Part of a small language model's weights: 2 heads of 32, rotary positions.
Each number is 500 + 25 x the weight over its row's rms, rounded and kept within 0 to 999. Layers, rows and columns count from 0. Numbers have three digits each. The size before them is the row's rms in percent of the matrix's.

# layer 3 MLP up, 192x64, rms 0.257, rows 141-174, columns 0-63
097:497513458523521537472462520486525540508487509516515486479550473519529522485491489508514476502511487473491556520550486457484527489532512558484488513500526466529516461471501482526520482525504510
085:504499471522535489522508511474538492495442466496521520512487455510498512514505482492525514480511497494511495473518544470474531481545556501499506448530496528518508472489461463486530476552503485
086:468484502511533518485434510452498496513539487526478478517526466494518478477491487489509505498527501539528531468525498494457497497540522469519494520471532535492480548543500446486495514497500512
104:473473486498450485525516535506523444495466534525508490512451470492484483507489440512482521492497532505500453498449483514541514516503542519520516502500487508492533502495510489472451475475519487
102:478518474500473481525488521455512479539523520496504491484503476515508549492517536505528504471543502516500507547517484493461470550488512449519533508458478486477525481559473494473514498488476491
096:516476542495512497484473522529503478482481530507493515495488509540484519548534504530541492518478468484454509530530471486492465472538492547512500473498484519495529507532505450478502509490509566
093:515551533483506503512503463509503429528493447537479511500494505503494507455482482528465492521467526486483505468502478495452534541504532488511474527472492510493501535508512511453468522500500489
099:508494501541489501511505491523496524462508481495509520493511507543503490470552484554472492498479480555508481469483468511539506512515540526497455512518506485507473495483493486433556482490465476
095:469498528495490502469550470519491498507488475518510465493500545520447497500489489460479524508500539484565546495471543476474530496510512465484495518522523500531525488538458497488501512518510530
112:528509485521470522479530511506511524488469484497483481455500450470489468491463517453539495450512462525519517509506510479470500491488522499462504536536498493559507470468504478471508519534491477
088:522486465483508537508512464553490483456502480451455510551495507486514487499524485483523475494482483527483512505515512532481506491468487470523490445491530496508490500481494530538526494493498573
113:529467523483520486499504456476522434489467484505483475542502493557488543536489525486477472472547473521496506516501515494480483496490489520456488516474508539508479510486497487523548470501475516
101:496544477481531479498534506486515532557516483500486516516495494518492531492481492467460519511511488526512480518529503521522514488498515540474463460469470534478515440504504549470509510542518463
099:477490456495526509483493516482490477487502553493544507481510476463519493498529469543542475507459487457473482522474485525522518436549495473474539499495508530487500518523493489479494513471479491
101:504498488497446498534472493471525465479497505481465539504529522463496557520497494482468492508478482460458491492503487493474525503504503547480489513501472469477470542459527486485549484521511468
107:502526501517493532498503507496471456489482514471496544536483512498539456509471535457505513490535538543494488471525498492503490513540451524473509480530495471521465556499537501499473477481521491
094:496481562489488481536497516489498521511511482520533517482512495497449509530452492452500506501494509459507525544491463525479475506471530551479492512537511516509536507480469468501489461513544496
114:527538483480497524498490531495495513546469509465492571466531508489519454544482464520489528488502526478463482528507478506524487472511531494498482478499534472523474481460479532515480490479479490
092:462499515522504494499484487552497470475493489520512479447537515486481510464535486475483456518497538468501516464505509493468515575459522506499475494486495509493442481521493518482478518503501532
095:498454464473497511509505533466511465506508441494501487474501478512496528437472522526529499507518551490527513507499531530447530492523519513498515466536474517483494506532483512488473512545485495
100:500496482514534508448528486460555526494490514466501557478512535472461473528496494502460500469486496506512500522492551485460536520511512487515477537505501476489510464517474481528528471476499493
097:496503521519502515491466523508521512489468494511453495541488476507535485512431526497468473497483509528516528460508516527529508457513537457520550520541498516489498533490533484504533508525503466
109:421499487508535510502461477488523541466493532538536493500521488468493533469523481491503527520479453492538532501482488473523488481530473472501498495508487533486449524482511490492482472483516515
108:490516488491473529481505507536493453456513473493526557511494527501465486507523489503546517519497550505517468489506479484539521489464480503504497495497518471538470459505494519498455497435520524
094:501472513488501540481467485534468493488501503519438485480441477491454466516516503458502538482509515514529525496472521538532514567500506510496524499501509525506470492491468512488486509508491549
104:503537496506505462472501489501519542506471474498539522497474486525518454551489484535504478507469513526491522521505518497500520514479505494504523541558510428497529497446463513514500499505494529
106:475510521491545496437488526542444466507490503498532481514535514471511494525509490535491519539501526430492514520492524507482496504513491492479496484495520523524552484455502499527525463498488508
091:457477485514501526451498529497508502453513485490529479470498520513510500521532474527516462470441519479463481510496476533508476530542465496544491476457487502513478512488527490516457504534492487
110:492504501514493520470497465514502516506502481517483496503520479427553457540464520468485454477492474507508500500521469495455478470522527465511529513499498508519521477476517517471557519536489506
098:490499524522543478499461473536489507482503437510474469495531471510499473525502509512468490508485460453521540485499515479469494494522494483471539549492478502438537510484507501462484501494521494
086:502444487494499489501556519479533499482518505531534472486485496544505473493477502480469495478540516516452466460486531470479501483491473500482464505511504505541464517549474518478518482501472462
104:525463489484497474506512504479542530516562473532535507523490450490504488525486489510486482497495490469510462526519553505506480447502559479497488491503493469478508488468518545529540508492497496
109:526539513557540474532502522514494539511535481483485522491485511511502477516492462524469479529507489496457490523480524451480541492529515467497492525470484475478479467461497473484488469537503474
102:512480514454494532439495492499515487484499511511539522496484476455539503532492517549538475535473479488478498525523477514524487491507487479473529541444501485548488449502490499512504478502511486
# layer 3 MLP down (transposed), 192x64, rms 0.228, rows 141-173, columns 0-63
106:539513496517501503510471542561478506455503503521463528509474498470567544525477506528481530520510475459502475490482526485492476513514509501513521481519516494503494486523515474503564495478490534
090:491520511543497524515466470542517495499496529491485505511428483499492527470441480512487523530494504493538480461472498495483474465500505548522560484489506505486477497483497509526533475534494520
096:515507526496479502537532492525502472476470515524449487511502491487514525486491486514528486506541438520507488471500427520470504494534527490450477538501525477510535549510497478507484503518478496
105:509513475520530494471491513503498467493523485509518448495498507486475506530522502514562504518531498498500559512472506502523499530483492442512505454537544524478507495489511563507502482547478484
104:521538512477527514478492454499513483480494465519476481554507505490449531498502506564489471542512495509496490496511533529511537498524513523474457521498522466490515521461499521484498514554527514
102:523522515522494529444501459512487497503432494506480470450485481535511514524503529464544521472525461493500486480504504511526502510482494498505505513514549550517485533553537499510497506512487491
095:478547517497519492458478522494514523500480488460486485478475511512506464466526505494505464543451501496499470512567476465468536509455536479490489505517521498524514492482523516478460505470507528
108:521504486541500503469482482510461539475511509475490512519492496537514509527538478567461495522528512521495495489512542502476528508502532473518460505538494505475491480509545496440512475493519457
095:525490444489475500512477474508497518513527490524461531525504493477497523494568477478509515511485505519472484470568464459506481502502481530447505548515508496508513505497536456505481510480513493
105:532478483512510474519508492412507516485503477523483531509549515501476532507501502474522443476486459494502506513490483495498503510489454535503552501545503500507520490526509496512454496494454517
089:507492484529506522525499546518542489519470466476491503493492449472446489527485467449530488475473471504495500486522543481530471533483478479522504506507512514498485511555493527514501479531540523
101:495480527531474489526463501486516515484472487481478473542489485535450541500508501462458470491481478485466525499501490551471466475491472505506520530498488515474496535474457537474494484538491471
108:520533511479528491527487502483545482558490481538496499489530517487512470419533533521490518509491465520511504525517524508485521470493484541485485506483534537460530489496497497505493523474523464
099:493453470518483500468512502474484489477488467531475516475520474528493477482504516516449507494489450500559509464516500464504507506485481492545517478497459483540442507508537480492486528497533490
094:520544492498534486505516515529470504457456494492572471531505491521495446476495495488548500512499505514539504529519493484519504529446500484527527483492531513479467535490517484516469511509490470
086:463488469497565523508513500440492466494524443523518457466493485512517487571501503485507496519490539490490498467505479474517497498538511519491471538498477547497516495489509503489529484510498487
099:504484473527497505490510478474516517510511513473502486478467490494521498471482510586483514434533485525497474487545501460493527567489488482486503534463511535493505487498501505508522495472463490
107:471533531496523450514486529500498510558539533494518517458483488450512529521523467510468515495480537471456493504499536496489507503505525472530475505499498484532491469531512464510513469457494504
092:514517519522487458524514482490470547505464530518504466526516484534531475492513511477475512508491500515525453477540492550497526477564504488478502520458468504505479480455515501533476516490517476
100:493502481507515458448487512554501453513524490493488535506496546533498481485467468487494483517493457522489476462510477468448509530509504477495487520480456484491509554507479513520512477466481515
102:506551510469497485494500479487524505462442503503515471517531548493520488468507544474499517506468474547498498507519469521524526483465468484480468492487527483491453521449499498523513545495515488
092:500521475481511511543448499517512482474496515504528497468529521474486506495543499549517519512499496533495480522523467495546460481510479513483504542499493449473519513518463511470461543545486483
096:487507500520478519474547520526496504497480481485466496489525518530535497500491522455497496498519509500533501541552493483462500524478511533502525557480491500479512529499515574527525487467505450
097:494468541464488473503516478475486515516498521536474459526523514511481523520500471478481500498532535517522542488468519469522496522488484482518457474505468516506507483467448542529486489466462539
103:503498479484554537513534459455485539522498494471546477515528514531522517495454497485460481508459517524487501478495518503514488491522476490490545510514471529464501501547524473524519467508527495
102:504469532463517537541461489548507482465540491518514507505509511529485510522532533503464535479505482520488522488467491492516527495480510466498521513518479551476510490498446548508464475534497502
103:483465496542489487465480537494507495524521457481470520518520499467467500506499533518483484501443503516473436506530537524464491527508513461488504534482525469519511491459515477535520484476510491
100:493483484514464468512510551522525539512482503561453468438504536539506482500501529520510482498490509483507482485500471485540510513500455489532459500472497533471499523517524508511480503531484522
104:479479505510491549491472481510528496532539507491526457485474474501522478473489528499430495494487480521470546494551521509506503507525478441525508521500521511527536476517453498501515505505487530
106:551472478531516528527507542477498473490473513515528544503498514491532464453494468507507472533492482499526470483512511528497473522520471499479526485496489531468471538462500544530549500492513514
097:511536513486485520480512498485521494485508470471456511477523530513486509554472486487495480532521519490472503428500545481494519509511551492454544544496487530506447500504488506500487494461496495
092:505521477480505458493453470542483500470493512529500526481514488533519512470482480461481500488493517519507493517524481523461465507510527481500546497499551417507518525485476479498477491510490543
092:498504503547487471541509492499512545476549529510508550473500549466507471489505491520524497464526511529505521519489527471506498538462540518451509497528495493478484470519539473489532504485523487
# layer 3 MLP gate, 192x64, rms 0.261, rows 142-174, columns 0-63
085:472519490492503519510533526490522483520443511526512483513514472527479540501471467456524520507512536494496499489487558473503536474518558484516510477492500500508504473467484443491522494545480525
093:478514504529506476469423496483486515504527491462515514520504510543492440520532461499506522527494525522508498501501462516535527505507538507546486488463515503508519456506510522538501461505519478
119:511510529510557470467468486474474516524492418517486473458458499531491452511534492496514489515445485523499535499496515509469502485494491493524484494526528516503487506507529502507538536493481507
096:478481469530489494518483446508484454484475479523522496419489503479498510487464463515518479552504528519525493477517533486482485497523455523474468485477464503524520511498485503475498509480493537
089:503498477494459470499524490473524530491533478512489468522503528478523457458481479489511517518490475469515486498461494511483549523455509452515520541485512476464510511458487537528522506481485455
102:543488458527471470508521462520509505505492498494474506495521502455520496482497540520451494457496561477494517524490521530462499525518511483503505487534513537499490502523494444561487505529487491
091:484497511471521486491517509466547478476503492525503475513503490492502469529514490436524493534479487422465506512511554536481526506508471516516526471492512516500489529506487496563490500502466486
096:500489569498520515451508483496459455492496526526493462537494511501481492535508500503472512512481507518542491543482530479471500528515498507510479498514503519524516566509490494517541548506519459
105:507497497516500497517514475504464463534513530513517470527530534503494480482492531480489489522552550448505486489531508508508510484482506436515514449464486510485500524544474516549466501513495518
089:520503510483543516516491477487491501508439496534489498480515464485514544508538500476522478474498509469538518518498522513490538490544550500464521545546470531459531500464482500495501502534494502
107:516486493481472527482485474452499472465481495513493493511515516516494557530486553489471500522497469511462473516510514529475527516497504534515551492503445473511487477478490538488548456519513506
093:458483482486532509467525460533507518484495511504493506531516538493505501516499487528480541508496520481489513477447537502559492471486496512488473511482473535499537485505443471496463474501524445
117:525480488521519474463497494479520485484495479529495485533505494541483494430526536459462518541506465482526493439508490475484537520473506543467495492529474500514485516510518475486530490516520514
099:519494480497519482520510521503489512516510496501436514463534519564491490494502486501470536537502477534455533513531526496485504538498512523453476467512495474505495554507487494473493495485495440
100:509469475502565497460459492457525519505505486570497514470487495530488496523504505517495547509474476468499495507515528518518470523515552492528514510454474519512535497485499511462478500523485509
086:478503445472492520517437468496520480497509518474458552479508557499516478483511484506450521505517498520496497492480490475509531491512478491509550509489476483507501535522541493484515522452476527
101:527515470465512493489485552474447499463505502480550465501433497506508502531498530530507464509512489461503491467504536490499505523465494492514495491454489491513462456522538509523499498523489511
098:486486506556490492534493488530491471459482502502492472447502522491477479501501468513455460516494538444523500487513525484468525529449505476518497472487518511481475482490501537505447521504495530
092:479486469490511528520537527500529520501540502541505511518525489500472518521523477487482544535498485508490518487534478473552536479502508514460504544496517507514459517446491489473505537450525480
103:520534507482486526516494484472543489537498459459479501448507499471511483537476491467498519461495520535501541520505513475470491512493485503553485530476475506445477490487493524480510558508517496
091:474493518503536487481472508501498477471444492504491461508491480545522487506489475511467436518526487495499477457476488488514518448488502510533493557514507536499546517497544494513523500497463522
104:495475443480503486501527484456554503481512511498521479477471539487476527487512460488479511497506523498534524478500491467459524464480517512472473505533522531483516543449504494485443488491500498
105:496447517497534480481504446487523527524479532492494469499468533489507484516474493496488525471493497513489541533500534504481486483506491501556500539566507523481506553493482501532537496478469514
108:505471523522489464547518518483540470493464509487488502533542462476534511507459508465511442475531470505495497449477504504490482467474499476506490523511491484523528474456515509511515458506528503
100:494496448475498499539488522524508494495490462475491532454473527452457501540484481476534460533488509481505521488544522501524512474469489498488502552535476530493520521473473509491465519481497491
098:465549547492537515505487540557500473488493511520507466475508497479503537542525478524502481487503533470497531513497510518483483554534499490475462509512471507450501497490515457516487503471511527
088:504491519499496507484489538499513531502515529511505458467471491537465491470498506512466486526521492467514503494464496464517520529493473495478549522537507508535490527530504522511537456571549508
097:488483476446478511545539494486497481492486475523483493504468464485478497489513508513501526534473538509539448494494491513534538479481474469467470478504471514530450499463524473491462493478525503
101:491491476497449502511543490518538519531520510434501530484522543497475462495500499495516497492517537521439517486513510499494471498436493470537478464486505464523508488536494514520491523491483508
087:527470515465509519475477510461481493478497472554493506515576506462483460499484467500541526497527529513508525512516512473455502482520523502498535528517441513490508478514470493474482489500496487
112:517494493507513476480534510466520506517582476527522462515479477492487478542522496489473509493501501468502475496493519511509460447488543500495484445498501469456506473503521549530507515500499484
105:529476467532548488485505508505528538458506507507475455468479544525489546500497498520450474489474497484443469458473531489501503488495484515519476482493496511474496469505500527505523503488473453
093:518525505487525486471484489488513503532507504492467474458463486553428480523502508519517476523486544490471508496493533534472501488494488522514478496465447494490528484524534501460446499499493483